Weights of a small transformer language model.
Size: 8 layers, width 160, 5 heads of 32 (1 for keys and values), MLP 448 SwiGLU, vocabulary 1024.
Training: a variant of Adam for these matrices, 97M tokens, 5949 steps.
Each number is 128 + 24 x the weight over its row's rms, rounded and kept within 0 to 255. Layers, rows and columns count from 0. Numbers have three digits each. The size before them is the row's rms in percent of the matrix's.

# layer 3 MLP down (transposed), 448x160, rms 0.0871, rows 365-422, columns 0-79
098:147150101145164154111139135134079161108135136094112147148160085144108128084130140090127151115106136138113124106161157095120192136132098128147113174086142136124180080103129139139086103090149127197127085101129102133119079138131130138121091153
107:147100170110125108148126131137127156146075184114160142129111093128154104142121105125139107121157128125120090178135119141082116099130128112150096113155118118174144129130115097115090138145095093139137134120138157092120111068140107102100142168
099:148098144134080115130127173155122099118186111139128150145128128135122156097128099109121139126145143134125111107117141140107124135162148118135150145118147158135135125095150141122104123121133131125160147129114108134136116153103148097161152116
099:155110136094155102145132096133134140079121135130125123175167155146127113107135137137138174128124133169118156136092146123176131120121083107116147133148142142173165142101126115127136126135151135135125148143087134109078128128129113150122095109
095:126085085113124158102142126145098161148160154103103119111143109154123102161150129152146150141041116115133157133178146094107136103135135136134160124139126167134096112120117132110138155122125115113138105123127155155089137137181124122152185119
099:091120111122134143135147103117103125165119127127107134133129124113104140141141125141122131105140128133128139146153143106102164122175148120167124092096108099111165093099136148131155113136147085151139100110144114093079147119111110131055174127
096:158101124115109134134116131146096077145151123100121127099118144143141130165134108164137116104114116096157123100168138118109066145121122124165122094102133156151133138112096119100133093126103118088133130150134130147140105116135122128109116137
106:097114103126134158081106100122128141123087143122145140119110062131156114096134114129122123088072153154105117124129099124159138125107108131096116130146107164105153085155107156075118141097090096140128141141096136094105132123148152116063132115
101:118139142136146089155137140120117125125147113137092133110137121137142115144142113127135144131152105137119122097140122129133119145148086162091097135152151160133152171172128135164141123075118128095095130121133134157081150128128090149119129165
100:116110182144100134113092159128142116156099084160092114163132158078085147120114151108119122102100116122094163129149145150156117146081146094091153169127141129154151096106154124155092114124163156092135119080120171138113128094103114151104113124
102:121142146173093085153137165116136144117141158142143087120095124123141167141091080159139106115116086128115125144114165155121148165126129136092116149132137137130111168106174143156105154133133051108126128155126124157119100149077176107145172131
096:143117112147112100130125124163113131116126096110124193142137101117189154090128090087144158137185158140081096153126117147089125149114119107146094116153135065152105128094143142136114161154139142119140079119108138106111113131104096159185171102
107:137121121146164167153123105095108119138129135130131123104118197138116126132157097137129091123098150155115133165113129134140134138120145146129124102106071144139140145074091123126142101099105119088108172122151105140095143140112125095136118130
096:161119112125180118090152103141145124136128120124129112113187108106122126109120094110125148131156129153141126145122123112119173111095150155120148124154143126172093135095112128094112125141119137164106140165133126128146128145149129111159135146
095:176129101126121116086117101131126139138134158185095138105144138146152150081151187147108115102164128121149097148185163105129093130147100125159107147154100146132089137086130130133127138104173100166139167122138152111130110116111139143148147097
093:080099143132128129118144124127119136107099147118109075135115161075134149083160094061097125144103130138123169108152120155097100147140125132112128145137152129138168127123168110101118150165133116131163146093139124122142100082153158125117147134
098:118135156146149131133119109125098137097129141189139142115154166109092125119147141108090084129137112143107132103121098068157128111136128130088146152134116156156152131129121094156139126093097115094114134114119091151123111144088179132121085078
100:107126122150147132100133125144170146132144141163140080153147125125113130106113134141153132163135128100075079152180161146118134097146118130168136101156106143117129110075113145130151148166116088153123147177158129142147118133120132138112145156
099:137136120074083111133134127111137081129139087147148106124107105140101149133120119102127118091166124151171124164086153158152120151134111130139159090139112079193137176151186141155096111157122089135111115104140164104096127139111093137152116143
099:118111126152152135155102121137144126098132136113128102126144152127096135131117122155160117095120112114131116133115114117131144114127115138143143213084118117119136122128096131136055125126145168116126096177115123142123161082139133108130123160
096:127163119129132136149079081148100094088133167135130133102121103176103114142075167163153095131109114137158144148120114147152124095137099102129102139155121112126109152111140119079122127169124099124142138097136156109126130115171201129141144090
096:164140129089129137124092133143131133097147109132146165109101141142104135177143148102124133131167132193123127117119130164126168168137118138109136121113135117149179152119115140189144132135131098099136110119120139155162157114182124140140077122
092:102097137074115127129134126107074131111115146120119164104159149150170140125153141116135150087174110149113159074118120125115121134120128129164092124120111145121123088116154101121132136078122169150144137123119103104152161083115125127137084116
101:126099107100103114157132129157162123153102096099173149084165157097149131153168088099113123135138151170137133151135116125089097105140132149140163142124133099136156126182117128091097116137153135160141095116080137126157113118148155164138107158
095:084119107168142113094105104102107117158139121145116127094110146083153149134101112183093135130156120119115126133131132150099143087166119122098118094135115101126106107125129104179112125131112135083128159100120082147124161113094126169145127093
101:136100151114121110160149116061094138110092089129110124139118108119151148138161082134140099125157138138139127110133128094098118126117122160096115142132103147110123075121100149124119112154102103140142108138085161105111156078152114159115188171
104:143148121138103088115129129133142097148148116167146128149137176141099151093149068167132137147155136163129144154134167089098076141155092124132108111118159125174096175112106131153121147131122118124166180089114167169154134090131145125132169148
109:127132100137112170094148093071133126111131120139124147127126099118105106105093121108120109111059154135100109142112107150125130134165120137150103114119153082123133118124122132107106130129129167069152125087147100135143081118133127115116131156
104:155099121139119070157117129142096132138103147054192121151116096117148141147145117107135135167162125113127077092112110141152129110135132102145192087120162135116113124142142137098177152139137146121101118141105126106149107119098110085145113094
097:078121138109118095102146125128112137110093161131145114154144155113116118097115144096144095133117070163113102138144179146143147134133119144121082138173157122104113088144123143138127124109184117122086121108132123104106136093138137097107095129
094:147116123117158087107131096083152121139146149107139120133116085123190094127102135095136092152080095097154127135129078131121119117133104165154142108195127132119123115108138122137114143166114175141129119142142132097127101142106116112159155127
098:097122111087107099132119127116125109108142108143132123122092126118094084140118154116122162089136078124138149127109116109118171108147088109127138124134079129114156097093136136181123081138126147113107155151149150111097141121108108129127122121
098:129149167180090102120130119155130099150128108090120119123148137111140134167079170108132139134167092148129176084083106109167114154132135162140101142117102179167114154129148138105106108133100147107132144167175140114159115136144112101099129189
101:096177113111118127113167138147143113119142127109136110113131142169106124143147102139156156128137121131127137139092132141120062135113141147138111074089090131165144092135137105115140149103097112104131141118097074133114133141144111137102138112
106:136120133080088128131159094134078149129110106139141091145141130152147158131101103107156114146127119145152148162127160159125200150137107091128162094128123103124104128142111144094158132154167151166124141112138089114114100157133122154111148139
100:110099116079151170120127158162167095100135150125122081093129118186102127158130107127094132183153158116117124099117147165141142137116097121114130085139129117141101123136139113135114116145109137134123159121162119112183156105190171120153137122
106:163144164109141148106134159117154131128123147114168140135114181082153163155087118118103109143162106115100135112101123115137201114142144107140123150106110151143107088154109119169120151154126086128141098140116118137103123152107124088112096127
098:110143103160135113116096140133132142158135121124124132141150139147107169105106177154126133101149111134137124161110091121130127109145071133155084129098123143119191156111139105136070138106115143141132166141118146175160140127106128141129157149
105:169098135105182126091141118116130127097111117170124183105146139089181119148123115108105102148095131103105164144124082157107091140108190141119127140151128138105116132121160140176148148098131082116122129090146121139120113172126156135164132103
107:161169107166098115114141130120153117138106078122118104139123156135121110116123150132141062131128092139152118104161167149184124137105152128161098125133143171078107119104120104166128131157128177129099140101119120132112146136161152148100113149
099:153141150131112116085132136132098141098100149080098170144088116081112135103115126168137127131146092131100123106124123124170121081127148120104146169102148131140171079115142131155131155105150116145156124074099135190101138142148107155139126132
098:114100129112124129124153116154100125119133191139119122088144158156148129118149150075101152153178147152163158142123133092106131091100087166175147136151144133159091133142152134120166141136127108132125120091130147165134130092105167118156108155
097:103134154114109127118088127087100112145138115183128125075132170109114100113113119130075109084112147109133114108160119135137138119115097132137160164083114146136144140099130139129103109133114125172129132121124107119153154154115144123094107134
096:102060168155137134119106176138154141117122106104120125130129121120127125146130105153147137109111145108137122116098139159097134116152101172106127108151099130101113139104113116201068126127114133104114144166107151124141128125150121121154120114
100:148118135146108120168118139112148162116158094119134146150145146181128124136123112140121105137170156127165167122129136127135113122112137135074146114134110161119141122075114130129110132116174130137147133116139141145150118138110144098093134134
098:151148153094122138123119107128110118123105146132142158130141104118099106137089117112183094093110118143123106135105117159129110166096119124119066144103119093143109121123137145168149110097132120134170133143129122138104119133128168103169159117
106:143126135157124105164128118163117138101115137138116140164182140107129120161145141135150110114116087128101121097143097188134122130133131151116111225150153123113149092110150117113164143123137117139095133184110128175127142104132108084154108103
101:112149146109057105138153119137119105125144130129164121151150158127119126138125116111141124148137144117131134137086181115101150136124069119134122118141161193074119126126125123125090144121123110138128096129110124127150154067136173070159159159
105:127128114116089119146099162107146114141084127158111114152141151134115138087130125166101133101110118117135132133123169139154109120073119152136101162131126113105156101164108142122120127143146143117077117130137100110096167095122145146114149116
100:108118110118139120087105124168139111094107131125179094139133159123156142134100149119115129170150105133102154132127170103146128109140153120160134092124128153125163112132101101116141121179081111190153164117144108111115104132122154134114134143
100:121146131101115118104126187139146146113160142127164100164133126080078092093097124153151119138131106111095140140134100130126122143115127125062117116174103114092154131137155135103136106104158130117139103104155147143141143126156166159141092124
106:091174108129131119111101119099131129153087138125151096114133123079113106100088133102142134118144113130146103110151135102069121114115088141152158109175126126114139183120153101143148107168131128094104129176103090161129086119110159127120138147
102:151141096133153134164106167128151146118148142162126130128131102159120172145141117155115134112099159117094134108098122171148125120179106095111129152146178125119134118085142123177151135123137081127121126145150133164151161162134101110132125117
089:097116166119109087154119104140107130086137163144130118156127104136117124105123135136101132112141125166101103156148141120159141124138134114113158176128094083105115151137127101160141109147160182099157102171165151096175159144156195134143156117
105:108136159113120140127120156122135158121094113100139116121107122129113121161126161139146143168125184113155138129168150122081094089108108104132113147152161118115069139159190143127122121122141138142116137166143114128129158154148168138118162179
097:092140153159149107176135129121124152150088125152118163106121176119135122154106160147126118137123101128150161135111111122113097112127131110107084154126144126093139156154117131158143158157172180122123162158099116111110161130120124134097190155
096:071147140120140162112096103129126162138146151134136123126139140075112149123150098147128142123080089147147169133120113137110122145148135120148138215108112084131178096117133107124112130153157152124147124128120120135101146164097159142089112106
104:111101134166117125147128155110147150115114145135107114092145148139081161125141119123114114140108118163155174150122149082150150173165091164126157165099136082126143132096097119107154131100129098090137139164129086107123126128171137145117151162
# layer 3 MLP gate, 448x160, rms 0.101, rows 366-423, columns 0-79
112:155085154112136120147135149128116133124140136118113132129092135106116094122118109168162144106143150088138108107108114113093152132098090096115155135092148118111162109152107168140125129129123120091144132151149140118127122149139127139168090124
101:093151159129145181156125155160118174112107156159140104090133104128099093125143121171114098137120143146129105111118105142134152111164119105126099108131121159084122148124120116143143152205152139136097127129151120173126124116118099096129153128
102:136133150095152105122107093159133131099124137119156063118126091129105109128136097128153092132102140094122150106165126149148126167118159165167101113104122119131137122141121158147117070153104142156138112117156139138122120142090099154136127113
093:133146142138118136129143149090120193109099177105130112109108136140134122170145129126129156104087119120108121118120124109151103075151152133062128137170126156133110165122116138094135142105103151114087133093130140132147109135122099088142112122
098:119123117126162133134095108100122126147101097140122128153166130142087169127135130110146113100106166118143115104140135133112135165161138160163114116088128125135078171154084144120136111158149145165142157094101161137134152126145091133064124107
091:093099100136112085119100158117137148119167133130135114125107075114132148149100164097138159131139092111139110145127151149081157105117104138108151145089104145102165120103142134108096109104113146118143109156065082137129116104093108138142093099
103:103152099104126137156125177130106111110129098118111132139132134114080129122118159115145111132122182133170129096122082119067104109167098105181131121129127132097126152145144147135107098152151162149134114116162090114175143119116073128112100114
102:105153128160122120167148124143121095131121132145121111179103092115106147110093153147104113122116121113102113145131116077082079126124131115140155116114139132144139123134141138124116184170155129146119074121077133135172118163117161111140140153
107:106131125157129118151186137156152130144101067148114101170091124149124139108124128143124146118139114142131118106143169102125117128113115142101100150121119130146178091149121118146105112171187137106115089131117151125156127127133110139130134162
095:145149147103161112160115129154138179136124180145135117127111119071135143148132125166091178112097129108162163153087131157075160126139160098138117177125121112077144124122108100159119120109135139121093140118156130118114158172152143120133133133
100:132148134124131121125141094126158094124098127143174131128133129143109139082147141145141127134140107127127129138128112108179108121109155126107117171139094139109122130115140156180134124118154118126160111107170171101115122117101113125109142117
101:103127108134107131117162098142120183122108113119149104154196129127084157131132169144132125094126123118121102166087115147113151157111146130164109111139128132120107127133097115151151106139119103135132099135106136153163109089166177102109099089
097:102152122147097146156108145118077143152109170144076129137092174084133130125111130129099098138131116134146116110107123116086136139100146111099121137128150115149113117103073139128073170150130163127143145098092114140155103093099165143108140133
093:124094134153146168123138108124108143105125161080159117143140119137082130106127085128136130185113077113092110182123064126154163120163144106120135124124106073123129101148110159117111124139113104116118117122186182174159110126151126097124105150
096:142150147113167133132100111127099159183142165100148136117125095169098137162118111149123112123109090113136150138106084099164097146129141136169083098085132111126135145131098098183153122111096139112144109163107156142147108130120129127102132101
097:133089132124152140147117134155143156110095129140132187091121139156109120130133153142141159135147099094097137124141123143125146138119150103146154164141140101130138133111108134108137134161159115124107111137146150104138134102139093102141059159
098:096117124116134135125140152140127127130136166159107122145156116108113128167164187107141117129157166104156140111130093099123130162149143098123154137129174137092131137095159156118149135147141153101176152132164096139181098124107143138157111089
101:094147150104121133130156136144103109101160127125092141108144108113105102104122123160116144061127132184145095153083106127087105137129158156112099158145117128111119147126132157127099114103135114168102109101136101088158160151134107132111100112
097:115135150095136120125146127145129131120114145133140131117097126124070091133156142126132121123154126112106119126078110097107142131132123122088154136097128154138124149140088133100167155138188089106119116181149155150122158161146136091099093149
099:137140104119133093141135149171146143125147077185130113132126118138084145142149132157113141102093130118088108156134147106143090112119148116149122156095162131159134145119120091159133125119133137145121167149145163121138103133138175162138133109
094:109151071124139128126182139132142100127095146135115125165120100141113123086120128135120122117124158124093158100109147126096131136140113174120099121137128167153093115156124168112142132097116105146131133152123083145131081150140146107099121097
094:121157117086114178133121104152134121138098121135131115110121136131133163097130131115104145087104104118132128099106143110134152104148115095149109127103137123108108143106106075144102129137126152110177172146104123133128114122124112130091179124
100:098134135112115149154147149101141157106075166143121130099092137058132097157096152156103139115151103112118170132151110138094146156138133129159147151125097125106136087104115130113123149147159142120145119133098147146135136109121132125068152143
095:105168125106169099109139124128131113164143088084141106119121130170092156158154156142128113117141123154109142085111077130143123116137103169146114126147166129124151130144101117140120114150129123135114142155103105103146123141106141119098143117
100:095124157150107138130128104089135141127107122107112118150095111102161138099113141164144116113137109142098131168123127148132137122148122145125108130143148140094131146117109109123098087122154155123120132124137118092158156110130129150082071117
104:111174134190178126120129105158145118131095148139106130154118146136124110155128134142120133123140099104141134101106129134104106111131115088112145108114125128113156091129109106149134125147121154135094121156133126112161134131151187111125125105
104:083087112104139131125108157127131134141109096094146112130112124099118162118094145135155150126149171079134086106082156082160153138129096106121126181091115079096132117138148168131150126119123140143138084119142110137142104149101133100115094145
107:097112144147096144120094122141148128158128118141090122130130139154133134108184143124141117128154121135106169126111112135113102153141153148165124143127155098166172127165092105133109138147164086162128096113160091150153136150111111096149135108
095:102133159169131101108154138071128098139100105096110158174167208133092128126152116144145132114171105147147136136101104133112116104114104069110121112147138107108149138175123150154140145150133119140129120130103179107174126138126128116142090125
102:090097140134108137117135099170134110130145146128118100117138148128064114092147134137146135123175120125141124171109129140107143101125167156164141122104155141114108132092097115130140098180133101162075113128149098109146113179157128123109159120
103:159146100144109122118125094157119174150161110113131132133127165115118163114103096101157137099162106105111182108129141130130139112131124102129131164133121100100164080112146143139091141137124119150171146156161151174106152154136151142106124116
092:095102150129091122142114089110062139125131122146119106130090122135100121157137130167160138168118105114130153104124107112099140111114137155132121131161074096148165086109119116130118115164129118134121108127168126156115126161124116138113126115
103:168145170097148136117145124135081179107112093120133113136116155129079180094151138104110147119134153169096106145108164106146094117122102156161108152131140121153127165099097120135101121127131126098123163095166146156158124133148133137084140128
102:111142106135150130127098132167149145141076118116148139108072150152092119111129149109145140138129140096096126146137103123156145110123122111098126147145168128140136082158163098184153098095147126116126106150123140202099145122129139114139095101
108:119130152116154136109119132146109110120121104163149117131173152166128161148128115122126105098118154097140157153086128154152123177181104108096124149124122128102168139111112130125100112133139127116131109097146166128161135137127099124077121112
110:131159110140144139173145154155125137087119149121116139109102124098086155158090167158151149127093076092108142103112135103117097108105115092124144156128127102143177160121119115117144073163135125097151109099115174098161136122155166135149101139
097:158091172171176127146134115149143132141108124148170135163113143111162109113141083185127143127116108106124173110089116096103099068118127110146140104166127120140120116086137137173113129141116132145096144183103152142176098125101115084159166114
098:131103169124114117113132126144111112106151120101086099117140103101168109102154179114112147146109100086104150153099199117150106146123159094103138180082098159127129130120122171136140154149141117124149154127068099087089116108110107137114138130
098:128147162123105148137123101116116152173163146134139138108137123137140112153135132180094186115141122098109117117123128107118127111154120115112140154130140150068146128119107183087084151158161186087123099166149125142078122162129139130127152136
094:157133124159127098137111143179191124096193123138091109139144108167108144151104095154135138084141144139102107105130099075136134114138134126134148120110157112103136149130119125129080148144161101115113119094097114110112152067141120107141097124
100:137107128128110169123114112117115129099141091114114139133116141082122117106129090148156120103126120168158114151131116162122164075119163171096151131128115147120142132111148152132110084123162100133100074089098106126142155113130112143147110170
096:131128134134115085141112163119116087103187122148157139103133143066068144112119137129160135132075131095123132149153099125113140177121116129144134120115107146105114148159128162138109140086125145124117128167126136096104141096148111120168103157
096:146116169129106134116149126147153161143116097142117153146111162080139136111117162129154150085157174136109147147120106144088144112119095122100115128107089153155134144137096106114092143125172132088157156162123151143131100088175154126136184140
102:129107164134108128137166125175146112110094119131100115161148182100143129132107137116139144113132087099143147106121138124147140111143166103108156114143123116154105124130088186112148115131152158134126088107145122099156086115148188126094143116
101:140130126140146155150146098125130138091089119112131139160186107194157158090139081122136135134161117142119119118138152155132098099115139127112150122110103139168163111105113174146085142145133171091139108142119125149078185126135151102071148168
098:142126107129156160099152126107110140157185148085100149149076091125134130136100115088082112108163104116103185099142136112092114155111140126133141147089149136119114125152139145154113130148131131146143109153126139168105128121099134129114101119
099:119097100103122156122126135134108124125128126055132066125109134192106161107122114125068151105127124134123152137120157153159129085082120116125155150101130162122122098128129112158147096144155116125116136144125137183157103115140161116093080145
107:138100124125165145134127166111183121137117134126128088170096162125145146078115135108110109099119134133120164154129163100079154119111123169090163133100084163149097139149110172115128101133133140096151114124124114078148134115148114148127111157
098:103149150108138127088113117131085149140106129120153138121134122164154093142124170080107129110117168121135116106113092132109118130122138133145111143091138093091146090154125132145111129175118177126099108093136144114094116121168084085110129122
102:139166115153131098105146110114130128103116153124134110133112081131123122122122156152123142113167178158128139147130150138125162176116125071107160132126100086117144104108131133149172121129145114101133102092138102125108096053145085119161140121
103:145112134100131119131147089140156126095105124119103145145161138096135114147160128072117143093161148171119115137138131181116162129120089137101174126120087106125136129133117122117121130161118153111178092107105107110113145166121122123124113159
099:119142133162100095158122113159119123106151150137021126121134153106133154189129082098136152100159151109145092130158131101132119128138119134153129180116121106163153151136130144146081157163140127125101134091142084125122070155137140106146109142
095:131100088106137090129174128151141112123128114141086136144129110092107175076108116126139115115139109122101168154122105137134135170144155142120119101131066125122178126120120087125119089128134139129121089140117140150166166154117117138119161144
103:096125137099105059147092139140118126111099163139118147145127106131148130132122108148100137126149114171125105098098127173137122168157117123147134189135123133113138154092122087134141095159134143128124090107165158115140133140114141132130190122
104:161144130114162134114143125168139135111132117113160135137134115127106136081112139158164126118146095112140119159141136146155186123163125105147155106115122108089096107129109128121153131157094143162088136141146157148108153132131134123094149168
095:133096124096136139102108074115116125114189126122165081162154103153109113143155136099147148125100146121099156156165152146121170167120116125094123125115111128134099067101136166117136112151157129143090150148137128128127113148131145144094100134
100:147127109141146111143122127097145128156081098082071120117145146139092130120141157168146153114134121116079115127106118167107130148078131120128148112134082086105079179147095117134166127128141144137171151113120156133088127169130141128112144121
100:118117155110125150126185114165169096095165105133140133132139140095112168148134118092089175143106142090119135122090127099118109119114098134119116104124137119110145165133095114152123112128143147115129134114131105153140136130098148117174174107
# layer 3 MLP up, 448x160, rms 0.0995, rows 366-422, columns 0-79
105:140132124125166131125110161139161130111149169095120066145164166164117145136153137152107150140128185128148105099165154120175124132131124112122134096087145133126119090090132153097111104138111123138142157110105154115146155081129106186147164128
101:133147109141128126113106098104132121117058112106113124116117111132182094097067149114144109105132134095133112127158103133126115135098126146125109106157104094093123135125152135121149113143151185155104089120134157175169147142106134157129164131
100:128150114138112120137155120123130089124118147089138103176177132107121093118110162109165096114093100124139125130129079112130148118090145188111165163142151094132088135124123150157101150088114127142124132089113130181116111130168129117136158167
095:134106107161119143146162136139154100145135098156135137099127170149072161109092109137096122089128129138120112110165108182170123162114097133128117117124141113153137150161130151138060124125105117121135133109119165124167140075108139105124118090
099:161098109127103115091109140113099197096111152096129119127101139149112098091122113136100158123170156110109121156112103126150111139078173161171164100125128149138109120111118116082151092137162115140086125149104106128083130106131128140195106155
094:128098107138146139117118111124163131103157166079117074154142059108124145125123105119168145144113137133123136118142105107138137142120135158164118162109124124120154119097115142137112161131131131106147117111123095127146128086113122117143136211
106:161111138095125129132132173138170120112113113112171123118143119119098099107138175126156132093137190102133115148110093138141123091128105069150144132168115087097085149157131126151096139100129131125138161141162093118137090104167154115122184130
099:132100152116098109137135083137143122100142134120137113092124142151130135154121105129127131137114108125152142141105131115137138151140119081104120119158170130063122129133144110144141149148123166112169128142130165145187171120113119126139186153
101:110158084159121094144136085140150103126161145067134092114141161174153148144114144139131114125120098153138155110126140105154144120128135153156133155120136127125126107165096170120171112117109106144141167134104113085119123155119140100098116118
099:110126127153157115154119102129129143085117133104109069140172137138115121115165145115128147173128102064146157128109189103116126133118122134115110113113174115120129137148122120138154149184091168144130107110128136155112101169155115148153159112
098:157119134110124143167106133148086104120128125145187093107114182126089112103072082162138151113093121133085082138156105151121140074160104115118091105121153127085185118135138145130120179101132161116116121101137128122086158130140129146139159124
107:134098129085143136097089129145146140151127160143194119112142129142130091136148075101104135106096118142125120158117108134149163146125146133134115122135135163143097082117121122133127123089097109159150108116097103136109125131107124143106097154
096:110112144104114097153124128116088116148152140096135088122156145100139095146109151123101098118152109105164091104090129160167104136158119119116123141128148081128143132116159123116118159088114155087152157093101140127126070151140107131128132052
096:094144123117138098199101093119147144107155116106114102077115124141114154188139133123163130169147120126118150109123118121153107096143110161117138105124112097146125095141119134113126105139111143115161103161126120154125095155158139071130122146
098:106136102094097137123087104155116155180185115102168102136135095164118137176088113129145143110127107130112115140124160102149122125150147090153138138087127120121091149148134086156104161161124149145118137127146126155121108143105115095115123092
099:161112178083106150144180119116177138108108142104073097151133164114154137138149132111108110174124133130090134113125111124171161151073094159114151103127141124128139113096143107148128146128143106171137152119079097087132105109103176133122141091
100:139125119189105112121103124071084126093090084096169145101127121117156112150146074095126091124144124100168163126110117147168119148124157172122127088104139154118156148129163138154122076154147127104117142096125154094119129110152152121158155118
099:102142123180144112099128112134087162153134148092137161139139149107132096127138114142088148115100123164079136118142117139132164133130130140102126122140160130158095131099102144095126105128135160139115140080093117179103163136128084140112117107
097:113154140144137089115131103097086142130113133144165107122155082145130183130153111114129159151144142130141153127136109081132123155188147158124182132157117132137088145125105127118183097126158125128152089141090131127133112118143116091134149100
094:117098142122105134145107161109130118151075157136168138150144103093139157165109106112108115155103132139118176129150135127105139164125113125150134156140119127086107149088126116128120158126112127143115127124138093113080118107161153124102149095
096:147140107116153127095159097113163129092193151147084112165143142089152182102155119120142137106092132160133129105150120121129128106133152128096168145093123172127108119105155116159132098116114130176124158130100117124098117133131118128166133132
092:159127140140133136109130128135156106118155124141112136177097117143121120189133110149139109126136160139129087110148111142141125137121157139143169088160100151138139127086108104139093113167132067110105144103150135108145101135157131149173143112
101:127119096139118138103102077133167083101155135153129141141139114118148166114124091164135125109106145119143145121143109133163153153109159124078105157122192140150144138135125117168126049152097147125145126131132110097111143157127171124126098072
094:151135134128151078161136156126133156084182095123153095122127119073137139063133117108125090133130151143108155107130134159104120123109099083152117080117138143121164086169121135145139152109169117103162155134084147160152125134148105146116166148
102:147155159176122129110130153154135108096115130118101138127153114110117115102134170156100149078162154104178138150123141175116145109133128162107123136098146101129147133144121141140091146109148152090108107080094109115134104136103152160098136141
105:132094099074117127092135124134152105136127106136147124135160148155168075125116136073170112112135138136066100126139104127073139154109122097164098132161113169105136113110176146115125143109116121140118077133142109101142095166153112141142103138
109:113161135104100126109119119148115143103141139146119127118078135106129168150105131129065147124147154154110136135133122115142128123100131118085105115126124125160128162128162148150185157113119123091129149132101092132101092109117130121174102135
104:150127123099125159112145171135112143110126101171126143156110125127137111130144157111121104135073071128119164147112109095120160128113140110101112164112123170128140129113174140148118140083118103109141153076111105122137144163155133151119113162
096:137110122084161139073186135136117133150115101142122104123127090099155122173123152080103148139132180117117123157148142087104110116134096103156127163114103073157120156165178133106106110123112121159109167122128129127137112140139098139103143133
095:114098161124152126103164093107151152123115114152169141139135161109105153134159157127105107090166135109145159172113179096153146167109100138125144097085110117104157134114192130140085137143124099121094125089113106141111153123164140131109153088
097:147085133119125113143144152118139138144147131093129140123136127168133145156126127102155117128144140147148128077134141120124139132091100186171104116124136116153113142090127083101116120166132121134157100081110128143191082131137115127121131171
097:082118120144147122161158088131113183117163116102082147119136178123124137137112147092136163143116140128131148102137126128082156096162113117114119144176126140093140105128149104144139074101105139100115139114139135123119190133130102121072154104
099:139144170109103085160110138144086146169096161144142109103100099090162135122108160138139101083092143119160096156137147094142158133168121132136087109122144127084121137179134148133102138123164064139116112142109131127111123103116133164104120160
105:151145111135180094114084108143095132098106159104082138082134095116139126138126113126094107165180130115155122110142134104124106138166135126082151132146128159108121133112122139131123153122109116142116119156139128151095111126121097118115150160
101:113181116105102108139107096170163108136101076131183160111111129105131122124116132135141107103137133137118120149156125165119106127181170074158147181087097122128146152157105136089122138133118135087147117055134111126093101141129139135110143137
105:140134129091122200129194162149132140126144082124124169119096157103120119134152130163131106175149126151098118112151097136122125125131100140143136152140131159161145137106113120133196140156124125148110120157103144144147125115115140143166156099
097:152166109146135153143151084118150130080144144172099112104143097128159132158101155139134103079129122078130095119121123115185154091132147116125193116151109142146085088153145169127154139144136110086150115132148149133108123140134125104121142097
099:143131107125151127142110105136139130173187103104134153150133142115174092130150123146114135129128174102169135105108151106138130135114097132133157146137093102164089072116068170141101135117156104118098080137114123131109169142118134096143130120
108:119133130104129132137137128096092120167156104126081125113146096120102137120100099114112140150112131135133127134138152109092119117088133133144133111142103124161178120159058131129179153153127091104114150120144116187105108118095117132140080107
099:106147095157161108125102119128133093107158171101129134139143100149141130124113151140114165119110141148136164119149097153151118115152092175132125135097161134146121144156101174098150149164140118084145120092115117087147118099164107135128146149
098:121106105108098121165167136123176136124113085129116052131141121088105149110097133138123095161098155106146127120116144173121136143161107134074108162115119112137131114116101163104108129084135162131140123107124126109150128152107123143155102143
094:099100148125108122152086145140129124135137145120079154130127073155134095108123148196118083147139093138154090104146158124131151139156142122161112124164115132079103144075086064127147111116136095131145177152125150140136106109152106122127126119
096:089138144169158134137118092104115139119172121095159096152147142130132096114106163121171116122146067146153146115097130132162113113113150103089113143121135156157087173146118106135179121159150127126104137137153146136115148144092131132082114081
101:145130121123141116117063158096083169129115088155136131135128128140121136144160126141113089141141138138109152135101120107151080138154142158182119122117110118109127169163100151144114115114136116119148100155137161135084117152097143189174165155
099:124116103122169106106099133115130101133117162143141175155082100108135158163106143139147149110131131136124071120130128116103172142135162104142132113124130163162141164148141103110147135149104109117097134099117085137170107118134087139155136141
104:115139103115156118099119154111148130122119103161127120124091159123173165104105085136155140135130103102143089140174118116132133101093123126131125149109134117159137106084130099113119109118125105107112136062133081131180175112106135140107144114
100:099089188102159098111163097141118120071109175141122128138133128191100143110157167126118156103174121119142181140147149106089102096128123167086172146129114143101143131114150148130130130118107133091107132079123108126155121116153105082158129106
106:149102121118137103149121114089121103130154123103166121138143080135134102102118140124107141123119108086103167088148098081137069119116125109136177176101130113104147106158145166152147140173132143122168122160112150103119144142124124140086147102
102:153110129115143157170174103112157127141103120157107127138149120086137141139133102120170122148119129076106119148119136105109092152131181125086120121111144148148150144138109168125114123121102151116108148162121127113165117078142139102147163148
101:093137089089109155127132104158171122134162123143129149162103137135152134112133132117130140112126136169137172120112147130099118164101134116093124123150106114093154105082107084131142121121149140114128107145102131135108088119117142125091117097
105:168096129089144159118136119140111101104149117114167112120130095119102126147133104153135113115102123134127109147132153142150137101182130097118137113097126073142123125128092158163153129140070056109108121103145089162132087101119134132168190086
100:134149110103111119131139154101118104127116105146120148154146107143109081088087189133116136138158155158151163087148116117145082138105152125130131126137102094102161103149119121096102143143151132137180132105097136134162084140121103183110117098
095:145154111157121158182133136088123124115122100130100114109115118132100120133124081139145115136171143136145134092137126106096133117134080075091166143127160116105125115105104120147121142077099135169110152149095140127092123140134146130169091112
104:115121081119148117133130164099154082128100105130153164139101111149135121111127132130106094100154111095113106109111128117132160148105141121115141094068129129099102122114116120127143135120080133146098131109097077138120101122130086134111082107
098:141103106132175122122163117100105166077183121130141118112129142134134125132146094127062104125113148149131142144155139092108101170089131148133151124099108124145146126104154113137131099139134102093096111135160135078117098108112135115153102121
094:139111125118159100141081120133112139143120153117141103093157125172128105066141135138132129159139120114106086109102162119103147146114148129125122106178141160104135100127154126105122126185131084142130116155136128110140135109123074101106147174
104:130144076150080127177134105149116135072177121131117109113115108122147079140158163159148123109168089163133113126167130156105134157117126099125101115122131121121121142123171120171128096096147133123133162131174158127187144095120152161137113075